config.toml
vocab_size = 8192
tie_embeddings = false
init_std_qkv = 0.0245
init_std_down = 0.00346
final_lr_fraction = 0.02
Each number is 128 + 24 x the weight over its row's rms, rounded and kept within 0 to 255. Layers, rows and columns count from 0. Numbers have three digits each. The size before them is the row's rms in percent of the matrix's.

# layer 16 MLP down (transposed), 1280x320, rms 0.0514, rows 1098-1141, columns 160-319
094:128135115186125127112144104157164151112102186138134153135115108110147137077166147090065099090117176134100088157161116178138147124142070116161158118093137188150124092114147125129077104159104147155154123112121133076100079125110133158129118083170140123121141127140086107126092107087118107092108110140099119098125127101130078115174102115146143115153162112131112147131113147116175149107109118111119104104115122125149116146131165170162097127171139135194100117074167148155115127099161123
099:115133099110115113163134118117141110073087114138148157101103066125149165086133114131155184132160099150158133156165108158119119192136152129163113128130133155151145123118155082101076085097131132105134121144138084133148130144104099114121125127143118122158113126115124170114155122107086148114117131118146170153109118130121128113171142145174125103135137125140160135127063117163079121127103125128112126099105072130099089160161145103152116115112147156116126126144106118151105125148121098
102:107104093154124139136108134120141156109107185136128118153114101097184168131101134112125157130101143158166073200112139102129132110105138154142141122141115139120117170100119114104095091147102145148095092152111118139157126125134112143104115082112114136140102098138181171104101157150089136204113091155144126111082159123063140134119134135119148108157139135098125120155121132176145128120156130155122132134134136130149084145134163164119132115144126125154126094111157129117104179132144138
098:113106167126117151142105079147153101126126142124150137105146168116116140113096101120133142095134128093152102164134130105129155154150137098129136128149146157106179120123126137156138125122110092157141164147139161118127148093149128123162128097146127140130125130136142121126172122156071128150104135158109147162129168144115085105135104100139104120117123145134094133118092107139129114135155119168175142154147111135090112136101113132112116131134113122129129109115160088111156085084152102
091:118091137144119160094088126146147142119161141103120124102151109103088120156113129117138151109132146159099115125139128091148147151123135131086152130121100151141185087150098156110141108120122154137151129153131153127062128112088120108143102151118146124104098158131156133101107129130079102109106144142173118156130141145127085127115150110151166128133072089116124150141129109150163166155123136145111156149105117138104102167120103103107149129143123162113137121120137131141100132086139110
092:136158101126110140125124137124089133095145150119136134086134112137074155083138141160120123128107159149132090107151116106131122152126120154102113117104103178152139125099103131130144136127136119145137137107135169168096144155122076132116130120085125140118128149152139185118146110101108113093143138166113154170165100149144078138096100128109136148141078127133124101104105140125132172122163131116123098134136137131140139080151092150105119118131146158121169144114140130161105117108124105
103:142155119153135156124075134095127130155150117122136109151110111140135128117157088145126180154139152147080114143136106103112162125116149149106094165116112131109118124109119095154163134075093143145154183124124120177142128103112118165116114114143124105108145125103121147112127109117107185137148154119108162142080121078130115115127094166098138137138103103151125162142148084115118089124169139128111157108125102111123122132131120113148090113165145120107110109144165096126118120144096150
098:128167151101140107147091122094129117117095129161141130135149120143154137111119119143116118098086167108150131113143166116128150077113121166123159118124164103138114129090147105096099158125146123116115083118145130107105116143141137137143127124120167132146097168171099132119070074137149121113134146141101151130107103100175164169154174081115107142173124077111131061164187135128099133122166084108122136140116110154154123146121157142096118119165124160135127146144123147137177134159135103
097:155131165082138122115160129145084123124170097133121106096146122137092098075143116166113145093145148129113160108139082136118116124140137142158119077120112136093110163113101142129116146110087105159125154135134122133086109137144153118141165126120104114134121115113095114148120138138125104105172110130121130174119105097123103132118122154186103160149130062132097141101101112166151083096200110102128116124114149114108142153119083126095140104113178123147128164134122151128136108141181074
094:116139128191130132108116101104123163111129127134116165129144105160149104096143139104107107131146122140166145150162151168112132158117157126098118145108131125137155135075126153121145116064099123078095112134189094131135104144136111116162112139128122108102100103101157121119112116091121123141123112088118162142102161179142161114140110116113126139141144164154113141165086109138114138099148147113113145149085134149135079083129146122145099166149166167199147108135131165092133158108131131
093:119146122191151156095126131099138066103105131066120162118164158138107120122124107128095114161169156115114145039132144104121136179168110162171126127123133152154090110115158173120090126136075086134143113134151120148116129154095134133136144132136116118174129095118121139135101123120168103116112112112105096157113119059102122117116164135110105132123103139148106051128099147160118090139107076125114111111132111136118142161126137111142108124123088141127126146114139106117120166137142109
102:137114141175148161120109127121120156162078152132137104136132160149150154135114132139165128128113138140103086154128127165125137093128132155113142106086117118119140139133139104156107098155130170091168104141121140122139080144118113147089148075109117134122126133125160121133103149083154157187144144108081164125112094135106127106119097170106131118149154070161150124148142089124132143128137132158112119120172128113153126130123162131105115151109119158174159147131144121171137144119124128
096:137094139176117122115110098146124063139160151116113149115142089116132097113136125155137120142140155105111138122122146115152149124152170128144174127149133089114096139127171145158106102142094072129134115151145133155132100164153100130141164122161108101083148124107121149143135122097098129144148200137104115085147100142111129141139136132124099143128130144148172135138119138125127109149123109135121088166090131125145139153157131104109127101186172141156155120130091110167143136125145165
100:124115174141165132112150111144132125141120142149152090141118138143128092128168089191181141135178149125084143180196066132104129133142102107116098109106093130176134151129115146148171105107130115108120118159122156140112130117148111151120120118077137120105092133116143151083111127129082145110122151095114139168110158143154168094156113129125083135158101171157132136157115097134113132152135111108138109094133119117078099152120125107120155106113144112105116121121147098099100124186162100
103:164145158106115106162141133118116124198129149115097164126120156120138106166167136123104135125152075137076173128105157144176097071149150153142149126195141143141125123109142145113170090106120164094175119116133140138113128137116137150137146121115128143125179097117137147101144157081108127131107115143127111075109132143083144128104120122133146093114127112139156125103166137142088127131162132113141168109118134129121127086137132148141084107114119113124117154160128136127146115122110145
102:100128139127148137152127105148110130114110146118150183130150133121119129138140165138129106141127122133118127093114107156135140119149106062100137129143171110124144119145130141127113127095125119082121108123132107126144141062112121154106129159121097109139126105152125098134153116147091114118134129152119168098115175107156121151080140117130152139135153172134108101127123104103125163110114146153123104099111143148166138154100152118166126147134073092122080095130132118125111062125105140
100:131126122173124119100087120121139128106149119117174139155113125131114123115132119140144146158148081132145110112110125082128140144115126131092140123147085123120134153181109140153124130092179136118099118137119131139126111125159130179114096132095124112129118150101183127091087164140080132136121139113139123089105141122142148091128139134132151138179099114097103111104155117108130130089086129126152131127129114114159132135113205138112122098108099174142156122123115145122179170152133107
096:147170132154075158157109078103127106164122115127103136140105123125171105150084127152160141129149129089162097126145076106131113137129123134142105113137095125122119132110096105136138124138100123133123150129117125119126093132112100130140122145132119118156151119131095167101169143158070118125126144104134115096159150142134118162162100098141130103094097152139119130166111081136148160106137125115143127145127144152131108167114116123108117127155125088123109171074131165147128124107168111
097:119164145114122120126147133164149138147164123107144119106138115068138154142136136123121162121117096104103132171169128142099121153130128109101165158084148116147134120099116131139114174121088097134118142142104134164151143139137095092130152140107154162135139094087151101142153135101080123156087155116111144167094110145138108079137121098142086140105122180118187164108169095102082146098140118110134110192144146149117129140130141193137071133100140138109128182106106116075125134141141108
093:132131149163122089129138105148127073147161170142122113111072104170139118112104126100134125123130141122139118148156088133096119145159113141159147126135114125165132114096108157123163112132124148119123142140136131131132103122129110123151143152146115126084127149116082066071141112113067131136131115140136160132138165140137147129134147125086157120144189132073120136148121154144132120117139114119121153120176140151117118102120128127104153140171152129128139114137149131079188153130130093
098:121100080148063159153129115144163112101125126125194123183127134146151110148146142087087138079158138125143120139146110121158100142144140105097152103089141084146118118119109130153163107148146150128124137171149150142117090142166108115149129121151124123135091148120124097162144132147120140125172147174118169123137113140127099121185120152143102124147154118090122151151099174133111139139104140093137102135119152151084123089108135134110115159149145133153091113108167151111143136131095117
097:131127061125131169123150128128158108130154115100119096134095185126119153107131132155146072126104141118151128162106099105097161143090157130164071111124119174125136132106121129135120080105116111150160165123120178127145133147176162114120132117088119194098149176115115117146107138109102151130145094105109112101140151159124154111149140137125049101135194145092150124142095168138135105137151137135111098124124134131120136119155116126139128145152148138167154117144115091105167114141120138
103:130154109148146120109121148172089128168099108118141131131146141150132136119134106139111116098141156128148133134120080143164123103125094145109133120157108185100154170133151107110123174084085143119147129176097117103134149106119150144157078192120129145107129114132123123143114143137140112140149121145132128074116129102124141099152171140091150167129126121078096104130087113105113136175117112152136159122107146128106114107136134121123153117081109065151129131111130122165142106126133135
097:114117111084106100088132184133147137132126169067142132144151119112142128155147120114152171150135126155126151106141152174174132187091131103129173146179083142158110133097167154103185175109144154094121143120121118163125112134093131114124113146122126163133139121116094135112123152127167114092118104166146150168123102138143114131098152145161157135110138121152120132121124121116151101109122123136106095111153137107113116121119105153155107103123163097121116112095142132174113109139152126
094:130164145148127125165109131155105118123159141083115134132100117168174100111142133178139096060123106133105113129121119126136118121141094151172131097110114115162111180126129156142163117083162116083154142118159140191138098100144138163106130147159130120120142151143108141134182124097086157141130146114115097117083154145131165076109135138106119138133139083124106120132143137126107149105167147122118106102161134114143128093085135097130104142145127137056115182113162079128127113122124122
098:122163119121092111108109141153134151119152126089101102124086116118150135187151122089138118124119120108124133104084179183109138152127140111132115140145138133133111150107148144164172110123119115148172098117102114123138156137143104112140154088135133156155133191080127084115123150146141117096137109123088131117137140154119128151136139107131113140124121147114157175124130151169101138149118138129139085174128161127094074106115090108127154121124122154110134117213123103159107142108156123
095:159125113093087135125126094127084132153090149124130103113140064164120118167115156101132077130136121092083104115115158096148100148105148112124122117126163122117113123157116137138115134142125110147157110101105151141163136090124123119152115127122109119137173076137099140160142071139129145153135105193188117111141173114137153139133110136137144101116097127170124096140121166143146136157161144113161148153144103138111162138112129136171126120129147120165069106134138091132136177126102136
101:147107117131141150127090142157132131129166113143163062148147177152101117099177091161125173073105154161074188142135107147078147124162096098093083119139121157161147147137108090155114124115133121122112121120151095167123130149121133122125116130146139088131141122115080160121138106105142155079148179074120134090131144106138127162112132165133142154120094119132161154130131161076138097154125137103130106112146121150148157117136109125140126132162122136115124081112102119120132148162161132
091:103141142133138088095104154125170115106154121110149114150098156162182123097141117098129125128108113102182115114142133133107137085131179150107110118112110122174121101104101102157141143169112130142128115099155110187100162129101165128121119115180114096114156099121141127148136124101141127158142149156143089149157091118109159082121134138099126099116134129115159127138158106209155145120120124108110085134130145145142105161091125095137113128084112175153069147173128157161087103135184127
093:117126114118112130174158128141181135155171073124096163132097144143120126128122164091104153154172117105146136114103158116120121119114128161124164118119139084173121175147115192091130112126099158122107128121151136123088097155172141098159122131148105115084117127150123143108117157101149130144121118143089110100116163145157129107121156121065132126124130157138101121122127136097143148113121107139136150115110160163112150180128140144155166119129164128153145106092092141103165141145131150
115:101117123107149175106120157118134136118134100160094105109137104115151159158151148138143152114145143106094102171128176152157137122123117133085099125143133086125127149127099102162103097161149151123163163121101125136176088148141091127103105095074114106130114148154134115094111118110128139110146163152135150100057120148143129125127120133142126135170144128134154109131122039193114148132164143161117122125122135148155172121120132123141118148150147177164114141117129141165117130120111111
103:089155130103129116145131121140107119123156106151145095097181159164135127139140101121109107148136156138113191123126127095129157123130131155109119159127116171120130128097139146118197106162098130116156130168126083140184145088133175163136136138121077107152138071144119119121125093104137144135137153102103075128158152129160134169171135105130126124117139106133081126140114136155138084129131132121144131109122162136109127161117135112129111101153084102182138154131117132091109125132122124
094:054155110092115138137120138107128124133144141126156127134134064143112165087116176132137107125122172146156126158123146127138153125138172098129132108110143186149142159108153049108138128173125141106106126134145154161165115106137114100132111180129126105116082140139107192116124103122131106179142134147108120116161113142134118090153109107113158148125110142116149130128112114106127151135119144121158104084127106144137126116134153136089118116102108153146133127130123135180100119086147179
103:074172127134128104120161133105136130116138124108116101141117132138116052154135096114091118120126126112148152122161141119138089129140110103105190134164132135121102131190102144121110152107116133132117140122123105129154105136149142139155142167158161140148089103163154177136147138101140088127148168090099114118172139123172105112118120117112129138153085158113137090137073156132115154100115121116104099115139137167105141128122147126114125149082098156092060119097135122116156125128096154
094:170160107106087130108099140146150133139128148063168160126104157110133163121120098112148136141162139133137123120129152136087143132112137113150146139128115114077116111143132132144161100134119105096196175091138116096137116120150176112120152070153133140163120103084161112141124149063119085151125160181124121144150125136116105088150133123097174130120123130120132143125158080143112135156132108122175072144144128161135101136128154152114153121112139115129087054109142129135134105088179083
092:085143155145087116123127156125160110090148087129118135101124129094150138155165135096085124130111114124107106105173133120134147110127142161141146141144130114144151168138076119131165108154161116143073082125124130108101115142121091132111127115168144130083139108113164073086132154107147136150128160139135119131121122159121131124137120154124071131144123121131103133117147160098142135152112140140112107114119123119152119107150135113125125136108142130135140082180132147074141146173142110
101:102110144115102090086124107086122122129139143154148137138106158092170077153130100133155150093150137099100196153163132140152115165107100115151091116133143097105141162163132160118099129076182124123145100167145082102147131154133161120125154062143128127073105143170155111140118115123131112150124124106092135113114147114125129117111143151141114122190108125162130135124176142157116148153065129137110125146089123145147126133129167069164142100136139122147112153143128118142157094122141131
098:157124089136168125137087085121147127113129153145159126092134126127112137120146114141145152120126146160156119136155152099131143142101108130126160135145089129117112068090124135163159124155119136120102116127160154121102087146125151183084109128100158140088120108141138159130104131150125147111150089128123127079132115133153141123114160116145142105079128085097125081105145121100138118136162140024108099089141145128156138079126129131121144135157135126125131128132144107110146122137102148
096:167131117172163122107139170133183127131138144076142134142144171124118117138102113142172149140104125134187167097168108112124108093142101168142134106157158137163129138101087111149134145119154110167083185139146188121133139155161148123117173097124140147164117099139118115141134149134118152163100095110111129107138123089116111122122098108128127105115143160080098121118145110113090143140117114120151127130152132148116161146120144115094148124138105103125165146109108114119093136125137132
097:154112097106112125133130139115136130141163121070160123138102103158106123136106143112138188118128103148134160113146136127102140147171152100091116139181121130135119095148144135141130140119133132149072158154130129120103169101150118152146134138094102162175134104158104119129139180156105118134094091139198074169147127111147121158136214070153179090115133133122062105104185155162093140126081137141140113146131147178106139141118054148141150110108157133117114098113124098131114118126116138
101:138122103126146145132151119147165140088116132116112137102147103087127103135129123099117145106117150138135159103125093132108116143091136157115169109147140104091144129154077099109100110115162181136124158118109110145131135100111104122147117139135145129124104116120139105131131180167130098166152119139101147093157166110140113122111145087146163128136093131146172120126154169110155108114105153129122119134126153118155126159126113111086167098160123111148141118135109111126117182148141117
108:126120103097144125138153103100110123129094104121146131143114113132111172125103117146188126139106142122150100143115144114113144110117121120107088113132143133117127136138128132134078156151088130112108082130119175122139131132113106113113133136159106135166163147131133109114150128125092113153113105156150099129090158137124140127143114089115157104126214143151147120121135103121059179045130115106134113121145132156130118152106157116101148138179156154130142133106129111101140091099160097
096:137170100143090108102117109113147118168139103119157158126158154094157096164137122138116154147123109135126165121147137180094108144120153179116150141131146117088067153134157129090135138103126172149136160113173135138112130141143129142173129126138110146135117144092111161125135159086118136137151132121114123110097142118149134126125117154177124169156092125143120108131114141156136114105178165131126108117059150138128120157125131127114075104174127155167105131149133122129096147107140129
111:108103110091093184084112159107152139121113145142119090129103152172148162154102116130148135137153135071106117111122149113170131072124109132143131107164113188155127129116092136127155109141128181150079138166130119128153108164114155150103113094118123147150102120155186127137119146118173114137128119126123110161163143114123145142125091081176137094157117123085170120151082120152112156144174128131163146158179138120165104127137118127125082157143130119102132133136118126119139141130118144
# layer 16 MLP up, 1280x320, rms 0.0532, rows 1099-1142, columns 160-319
109:133130142143122116125145136126131141116146125130137139131114092139142076164120123090146131125089100099134139156091137109145174094090110132154119147115100086104106143143091142146148166109145102136111113117074138124112107127160162117136128134129077113140113134089106140126066159130126108144137111165133135085114161125119150123180050134100134118124168141113134161175159129126155154116143132142124133143121155101177119066130124156093096106141135090136118109144147119094157151129116144
104:138137140111078136130175140122147114127159082116143146130093115139100107103129112138152141129117131143112134102075124111126109152145159087134144138103140128145136125149110183106139175115139137140127119114122121113111127086141149116138164142140137111134144128112122099169186085112171132054140132134141135115116126099154111139132141138152125108117109114131124118165118140151080117154135143138146096111136116087128143094137127104170117127132157143112111159167095113077135096115160118
100:096177109101130103092142178097106131117110145114137134140149144165108091171155118123158100113130158127112161076136140139159116100103088113120118136120103131117092116135109146142098106155116128111055090133075107119131117137099104137081124136118114111076095140133128125128115112123105095165196198107106131105113081135156139133127148182103116139136119117128166125149143114112146156130135170106070119128158116112151120132142127128142175126153117119131168144150143145145119182133127154
087:136140078116164086183112147123108142127080105217122134144103088132147142116108096156127122146142137116132153129093114121110160093111144153150138142169150097104110154127141134080104148104136132082108128121106097110166113126165098134090143106133114117130138107172079100146117131111133148149148123118080135122121135114140139108107135118106118149111160166175119119174154150163111135117147140118155112115125134109148124103133145138146101156092130140111139115136133119119206123125136152
097:150078123143161156116152108141152125169097100156122102139121120114160136146102104105110161155128101129111167154132186135103191114104138083155161128142108108112141110180125087146098116131124149099126133122091086081156144110164142156112112096125138122128120141138126063140124132140123154148112120124139144155062119109111161117149160167158146105118139140176129133127140112140128139129097143154126176156133118115113107153122126073145079138147134146127115101169145134088162153113125158
100:095100101125116073126166139141131129095102096145139172128173098090115110100132145134114110130156119086158157115118156137106102103142135129150134105139158125143126151133121151076101161133142115128087103141161137099112105157089133119153115173094161106132102104171153076131154139144128076120099099147158130129192133145137132152153128102135088153102126154108169150131132170128065137110083120144102145140122116146135125122139128162104157108108124124161138127146091164105115098149116123
101:121145143133082110143140110138160157101142136098127103112113151115112158146138114065142123175150112103176164141123111121150123138148124099164123125142116114156106156135118126163119108113098127144109173132113110095183124084090148143148086183116114105084120070103134142154174154108087094128088096120173160128115147141113125155139088155165136116117130110074134155102087158128118126149050127146165103102115095140120135128123115117148149142130143160137132095128133125122105106142106179
098:119109093144160117143077124093176142136071189136135155163109134090172165143119121116134087145085105150141121186123179162148117115109136110106149139140129083166122122107155110135095108158181178118125105095111161121146152121118088137131098123143141145137126138125160161145106118100089158186106144122126130076151107146129149145145110107123137064127129143122169120129154121139135178152066139129116152123106116117167114113124185159147095130117127129141129147093135099103132130111099124
089:136124137122141168129162173135132104131096112103160160151107133105121151157110132169118130150138112141102148117118120148168139116134147138157124088127133096109127121135124102105101168137151105141186170102128145141112123103138118167112142136112099146102161167167125113134151146139104116142116140156075123144132118097120105162136139121153125184063132134138138141116152143108144138132159129147132136130157120121114177140120122151095094115123144085141079128088120093142123121131090118
093:089116158066101117146143087135136179143137117154153138093072128103160119127123103120152140135061159130123141218103114125133131088074108111155118122140140121159142127098074101133145150141154143120108159110106093132154137103112136112127123142137128120109070139170139148150114123098076167109131129140127124122148114166149136171163090153131159122109123106088140138126122121088122145139154131118136154121122116138141126127159129114134141136108147147130152112147132109123110144114126119
121:131133111095090097129159136122137105086189105122115157123132104115088092127134125115087136130163104123145172083140136081133107149137114110136115145162126145126108129115104142105151138136117089175084140094141125132129127088128147091170105163143135124122130109120086125121172092141102099086120106143176115117151181135143119152146138093110150105113111161095104144125109157157110088116122138121129138140087125147096138137125108112151154111150137107134094099129107135088135094139139106
102:117092126117137111137130153135131169129117100165134120137135151151118140147144146111139120125093096153157092128133128112114127115066108128118096164069110093131161103128107126112110161157157143103126116120092130115116123141159136147081128115087146128146097112121162137132150158145178123103135130160120153172107154100150117148133083131125126103182147120117112141124174110109132164107144146124143188127140101105104112103139114099119119113114123110135082111152143112089110129162132105
097:149166133134141120119194090121093114104104104113157121145132131124129118113136105106102087140105107125151105121092107113155142102101171154174107139132171131075091115135152149130122154117132099158093096099101118124118111093104171113135147180137107138119111103117131101100157125126145153128154174151111129122125159086167129112168121148133117147144137081104219093134120130154119126155153135121126122114145117128148114115131126153110208129126132158138133115166134096148164134176097147
103:116150115147155143111093135156115088110120182148181144129167103151105161052147129118162141140088154111145119085167122096138162162168163098129117129121114149152095144167097097107074128184149144130079126117147126111101139137136149102131113118138163099098081147143088122155179090128104141138157114161132141165116119095100109148144141136097084130172171127093136121141134124126116126104187116140099103172129116099154112149116156107124146160146129104134141156144164150105115161106130165
103:118140117110138134139193103139132091144146173144110133125125126147144090122152156108158171104119124117099144107104104091190118091114146121169140128096123108145121131105104139132168147136133122135123126128103117119130145138094155163146137124136121119075136177100174127102135149084098120149150125111126133144112092124142162116137104137127090131100112110113088138154126084174135136146160129139102095101168121102139179134147131160090135095135110138159134125128106094124134139119182115
095:133116108165089124138137141119144154101077132114107156100116153122119116158108164143124103134107126215133121126149131128159097122137138107108117118130156132167153122094088126152092160123156132105119128115103134137104125188159185128104090107112123097050101087097133102143108138150128123128129134144110144141127080113151137133164116165065119145156157086128145148142146142175127144135157113160120133102128132110117140102137127129132127090094141128142122139166158118119122162141131143
099:123148096127163119132120144117089088121098138184142129120163113118121140147167082105097192116161170118096112142153174125148150120086089119138131136135116138137118097154181143105125171106105101098121134146133136117147125148120141117139137127125147136162068106103137130168113099110181125123108154142136131121129125133185134130101127188132136160175171113156138122108109153129086097142087152126120151158112132127144168093134141146122149115138160131139143135154207076105165139119108130
097:110145144090137100123097107127111090122139145136100118113105134119143117129141133096120108157179166107145112081154146082175129112129147116156111124154079150110134127140087136126130126124121099159125096137128151082093116128144180118117127150085121120100131139136108135104132160158128117135137149109156126123119177114124120127110143139123104116176128066155100103144065124158123153156158114146139132067150122113143109117148093105147172150135151120140149110183145107140169136127108127
096:085123149072121181161150137116167145077114102131132140144120135102074135130128155133079146138128147116140145122102130125154158111100150140145094131156128138140110114140138148080090113130153074161146126105139154124141155123169118103139139108106093123129125129149159145170107079136110107098112129093139129128109108134108101140127089136139149182125146119138125132162141106146114131128082116133118131140077112109090189164130129171101128126121106127146103188078124149161110125151127140
098:139148140091167106164124146110115128156103173101116164125102131104125121111139133137144139165141155133124123125140142145156142122110122158146124122137109085113151150127165182079111133146132081093149126089120108118133178120108138091132168123079050121130140131123132160141116123094104141157079143093086110141117152112148148117105152093118122129108117071126143113130130095156117133133151118174113126180107163131122157168136125170086113157125131102136129126124156082147151123116113144
100:108128188125151109114155172124106137156105152111115148125178111147102079130105126131086134116143113121110153091109152189103119132139090111103170124130122098163126123138127167122141163098115098155081091157146141106109101132087076131155086124153109097143102126170157120159167131147145113132142134115140145131122133092156107130123158115134172155158084115161126127125163122087156166123132119130123143142151123117127138125133124122130139119151091132151124074159154128132124122104113138
107:140163133118134121142071110163159111141115112165133163118117081143102128147120127104089129149144120156139107107097146150118116139090142091156123136133117124117110105140106128082124071147129141140102151118118131133178113118162109098150116113173135092093118139180170108173144117151122128103144161149152145154134145154143107139104099129108092146106154115131159146141118127110101156137133139154056140181140078132129138175117109132093143116162141105152122166157128139123132120137113132
095:130156102157145135139147119194146125124134127152140126098089168182131153142121155113110122105126070130150113148116131141134158104138120075129154147115095121174145145073128143139108092125141102145171141107125094146119130126151160146125135110119097157110171082125169117136133111150110124164127141116178142103110104135143124121144121173149119118150113128090111099184132135148089131163161130149117101132125144087110146114126150096124107119114133111138091136095121122164155136131105121
089:109129125120147154099139109131108144137111115167122125155136136116080121158155145164115106163137108191121146138112117116129114102132127113139190134121117116124113094127134138152122131110116067158097161129123124062166112122136134138136100159135100085097134100106104103120119148173149116122092155147139157093141100104085140151145115163090117122139132122106138092145138130165077098150107118180124099165117131106104127135139087151099137120093150097160136127170120133155138103134122152
100:112096121139105118159137123126112126148149144080110158132145100127131068105105150125122065167153147160152134114131138103129177125107147110155151173114102119130092128132131165140114113108198123149131119152097162114130089104179092119156107140122131139135106133144126087144118085139105096071107147110113172105099148104132113113123126159152148144195072077137142096191118104135105189111119102136092110124099152109128165092158129120145145132120134122132097131116150102120170125151148092
100:130139128127181123099109139141123145132124134174129156140167146117137125106178085147126175121099127132162119142179110155138108108058091126134129159141105124093107105073164121095136149092086154083111097143147095091102153135172111127071131145100117134128089170145130117127092174115095174116085151132057150151178124132083089161118104115101134139165140118111139177090148140113116135099152128122101157121131096118141078138118152149109150141147118116126169165151129115136138115131122093
101:129127164167146089139140113138137153159055134125133137130126085123155145142154140119143108157120097083122094114104155160151116111131143118183114140143164096093119118113123147121123109133138101130140145079134133103112132101152123148152144108112089154135146147125162085131172158133126111137110124175113159109182154113114138114154085155111106112111139103148127123132097134164095148103159152140107116156117136102130066111137111125086114113117141132137116153141114142145104111118065155
089:126121114145139153209156117182139124118122125138125158145142145128112097143151131115116140106153120088096142130105122139139124124105101094131149122091088136085083179133110147136127087127191118136115104142098114067136080106098141113158131090062139154125143118050138106128105095120106102110143083130138174085143144105117084137166137164119161169140117143150113128152119123070116153127102148150139159168152147079099160098147147086110140142145149092131106087114139129126141128144108096
096:159148144103129127097112094133129122109139179160122132106141105129101084171153064178150124136106075151089118127184088100142134148151126083104125146118116160148136113092151067138112094123152106115116157129104105130140121094122125149128153126110110143145153141130131128127139109150117151122122104131155183117132072134074105168171114177141163125104120120111127128128159104136127134153132135102155122160187125069143098102135152097087089112160131139133088153131123113168118118106115155
107:135113120152134130124112148151137178140062183147134128141159150145124161117120119138139143113107102178111117141123117156130151085109142121132132125143147102135122142147157107137145122142139143116156080150138126105123138127130117131122165134104107115142122144116163136137091123094146134177134127125118132133129102148119134112109100164116119105150147113104160099135160116155147132107156136133091114102135089093175082102140104176100153143092137177130150172118136100135122177143131131
106:134128125090144104100177132137128142156083156154103133165136113099131132127105142127115158094121111120180056119130172130132101148096161131167134125167127112090090115140134130139091169140155106084115115149120172102122087144165120095097135129129128131143148103093139124174179162114120129153123143116106178167124118147120154108081130119109114165171123122132147163155151111105116154118114126137128158190156113098130143096119119164074154144091136128138128085135126094156203132111104123
094:107121096115107104133134127154132140070136118135064146101136110118133107157135117117129130162142076120102138074160119130124175156126111127115135171130108063125131112116120137099131124103111109138073123114119124121107102125175127164167147126124083142128133166146168083139084146142123153107110134114153088101153163154106118128114109149127114154116147136150153139125105109113099153105111137125116156150096151103126102119124106154186139138120131104123124126109162106099143158165119136
095:130088183139111111095122141125145138101112142151118081106114085135116139163164113125092125174134152108103124140112115125113156125106162144157098138102130165145104137075170136128161113152064097108126146121155118103171148161122116101125082143085096127138122123100143124118113114113135123156161110165146134127097139114118149103131123106113134145125142136096115185154147130110134104134150148134117118151144106112125146110148143160153154108118121088142202105173105139130126170131134177
098:088118097095151146098143109136111123078148112197122091147144136115168107130134129093080127152084135107151135128123136104153129127129097172144097153130127149168129159083130112126094108132122106165094104145134116132093136108116112123187141173104109107126117126134093153140125124153143149107120149110155132142119161122116114131101102125129037106115126119145130106123125148126167116150118157166130128124126102096125136123129127091120125127140146140156155172117119141128122145163042162
094:156145108110151128137116110167092104162135183138112130167129166182152118115089122168205093131115141136175170134092111141134108140120145096122130134103115124135128150077177156130082147103104127108184145103142137123133131105111175096162130147127107132157144114165108149177110108156142078106115107097086135123147096119121128161136141132106143139137117105136126122155113113152137137120145118095114110148107151100153173144130127143125060137112147113135130140106122111159101114122122136
104:129102106111098117154143116101151121072126099136128114086151121154114122120135130066167107176138073107124123100108117137119115097118154161137139154122147116086114117112088140121134132130134061105113122111141134142134139152101141141124139153127101132117122109083132134141129104070170142133166153148136147065099154118152147165203099127093140145103128155136131149138148082126135152134142132132114124130144101137140119128152121142088104087103140125145105083203147124095148152146127131
101:103138114114128130142096118163126118090121120137127116102064133137122136133124127144085137146135082102105125101140140127119132123121172143080084149132164142169110175102155145108135148114152101169139098121131114137161133139132138116129167163123118154137107109149140096157145145048176107089089128130164135099158141120113127132127121157106130105119117096118094101129117129136093167127139144168139090144098159107179151117136124090123129119122154136136124098138130117136152152110154115
097:135137112122066163109135099122116112074182141165126140135141129147112115139137112123096127134130141141099120134129173132140138141098184102079131157093094107114124132141113145122110115156119145119119122163155124157127083122138116107118102105150156120144099117096155192134163075077132119100128163141154130148103132152141174086144115165164106125137137090133179158179107122126149122121139100123108094093158098087128114097131092188117098159123164128112099122104131112087167152137135122
100:102105141128187147161112107159190135104080117173136094140102141099130140096131117163087104121116097108113124142146122127160169092076136152110103142092117101159132146119096111165107132111106129177164107106145108133136135153124160128132140121142137130098117166091152145140136093088110140099149142141115133119100059163104147133136116171136075133139118115117106123153093134101100098106161118137158127090144110121152150115128159096165103146131163131124169141121104127087133125115122133
105:145115120124107126120194137132111129106156128124124116113088128137144093154159172126147080142136145109120094167137121122170105120142141162150122163153089147115126153042097153101152109152149094094124131108087091136123071141125102147111106146110105127084163099093079083115136134127105148175121118199116169128146133127127155097186115151117138161145141126120113171129097114148153139126126114124088097105125125151125121087127102099133139143165141121130108150110154120130142123133128141
105:122119120151173115152126165120150107089146153123126126095156132104132111121141138101084117119172093153122146109154105148150122170107125110143144146120111085113116134120103124120185105111120144120118138131138086135116116124107171154126121127108141087073100102105133144126101109148156126123126168127134155119121106120108080133166113183136101125159113127068123136138116125116144074159143171127088109121141108074157088141137089107133127100093101082160117135177144177161161130157124139
094:136100106149162090143137170179120171120085150155102142161131132122111134168093156158087120159124135156148148105096148112133157073134116121137113120123171119119165115100131151126116163160104135150110102104137115081152133145111131126140110175114122145117147107119111128134154100103148132120127121162148130134127099095097130168108142126131108189117156135154120155101130115132126141105153101174121144190163025131099130111136118146092134138127154105142150152129122129146115123166143144
109:101119155137115106116156082153107108117176133145141140126086138157148080119162130123181139124063113150119135171166131132129121127129145135114163142123139094109136158152130188145125114167156107076141154121132077125114128126119121117152127160122112131112134094117100072155083126161127143155124130131085105068150095129142100159154111128094119088108148126141127112122127063125133130132108109126090090142092129111180118161147122148112121136126142169127113147105145104129171132139166095
109:106157081142118162080120147124148154132108155161127119148165092098143146105153101122094126148128125112130135129104110124130162122140195120122140143150131131136115131135118128109095139114135127137125100088119103094129134117173128108124139180149116131145133125148159120111179144100131092153105117155186146133171125151140121153112139143107138140124097107090150194150153145132153131131142126112128123121135142133170081140136118138126116081084124161151110127131111138144170161142121221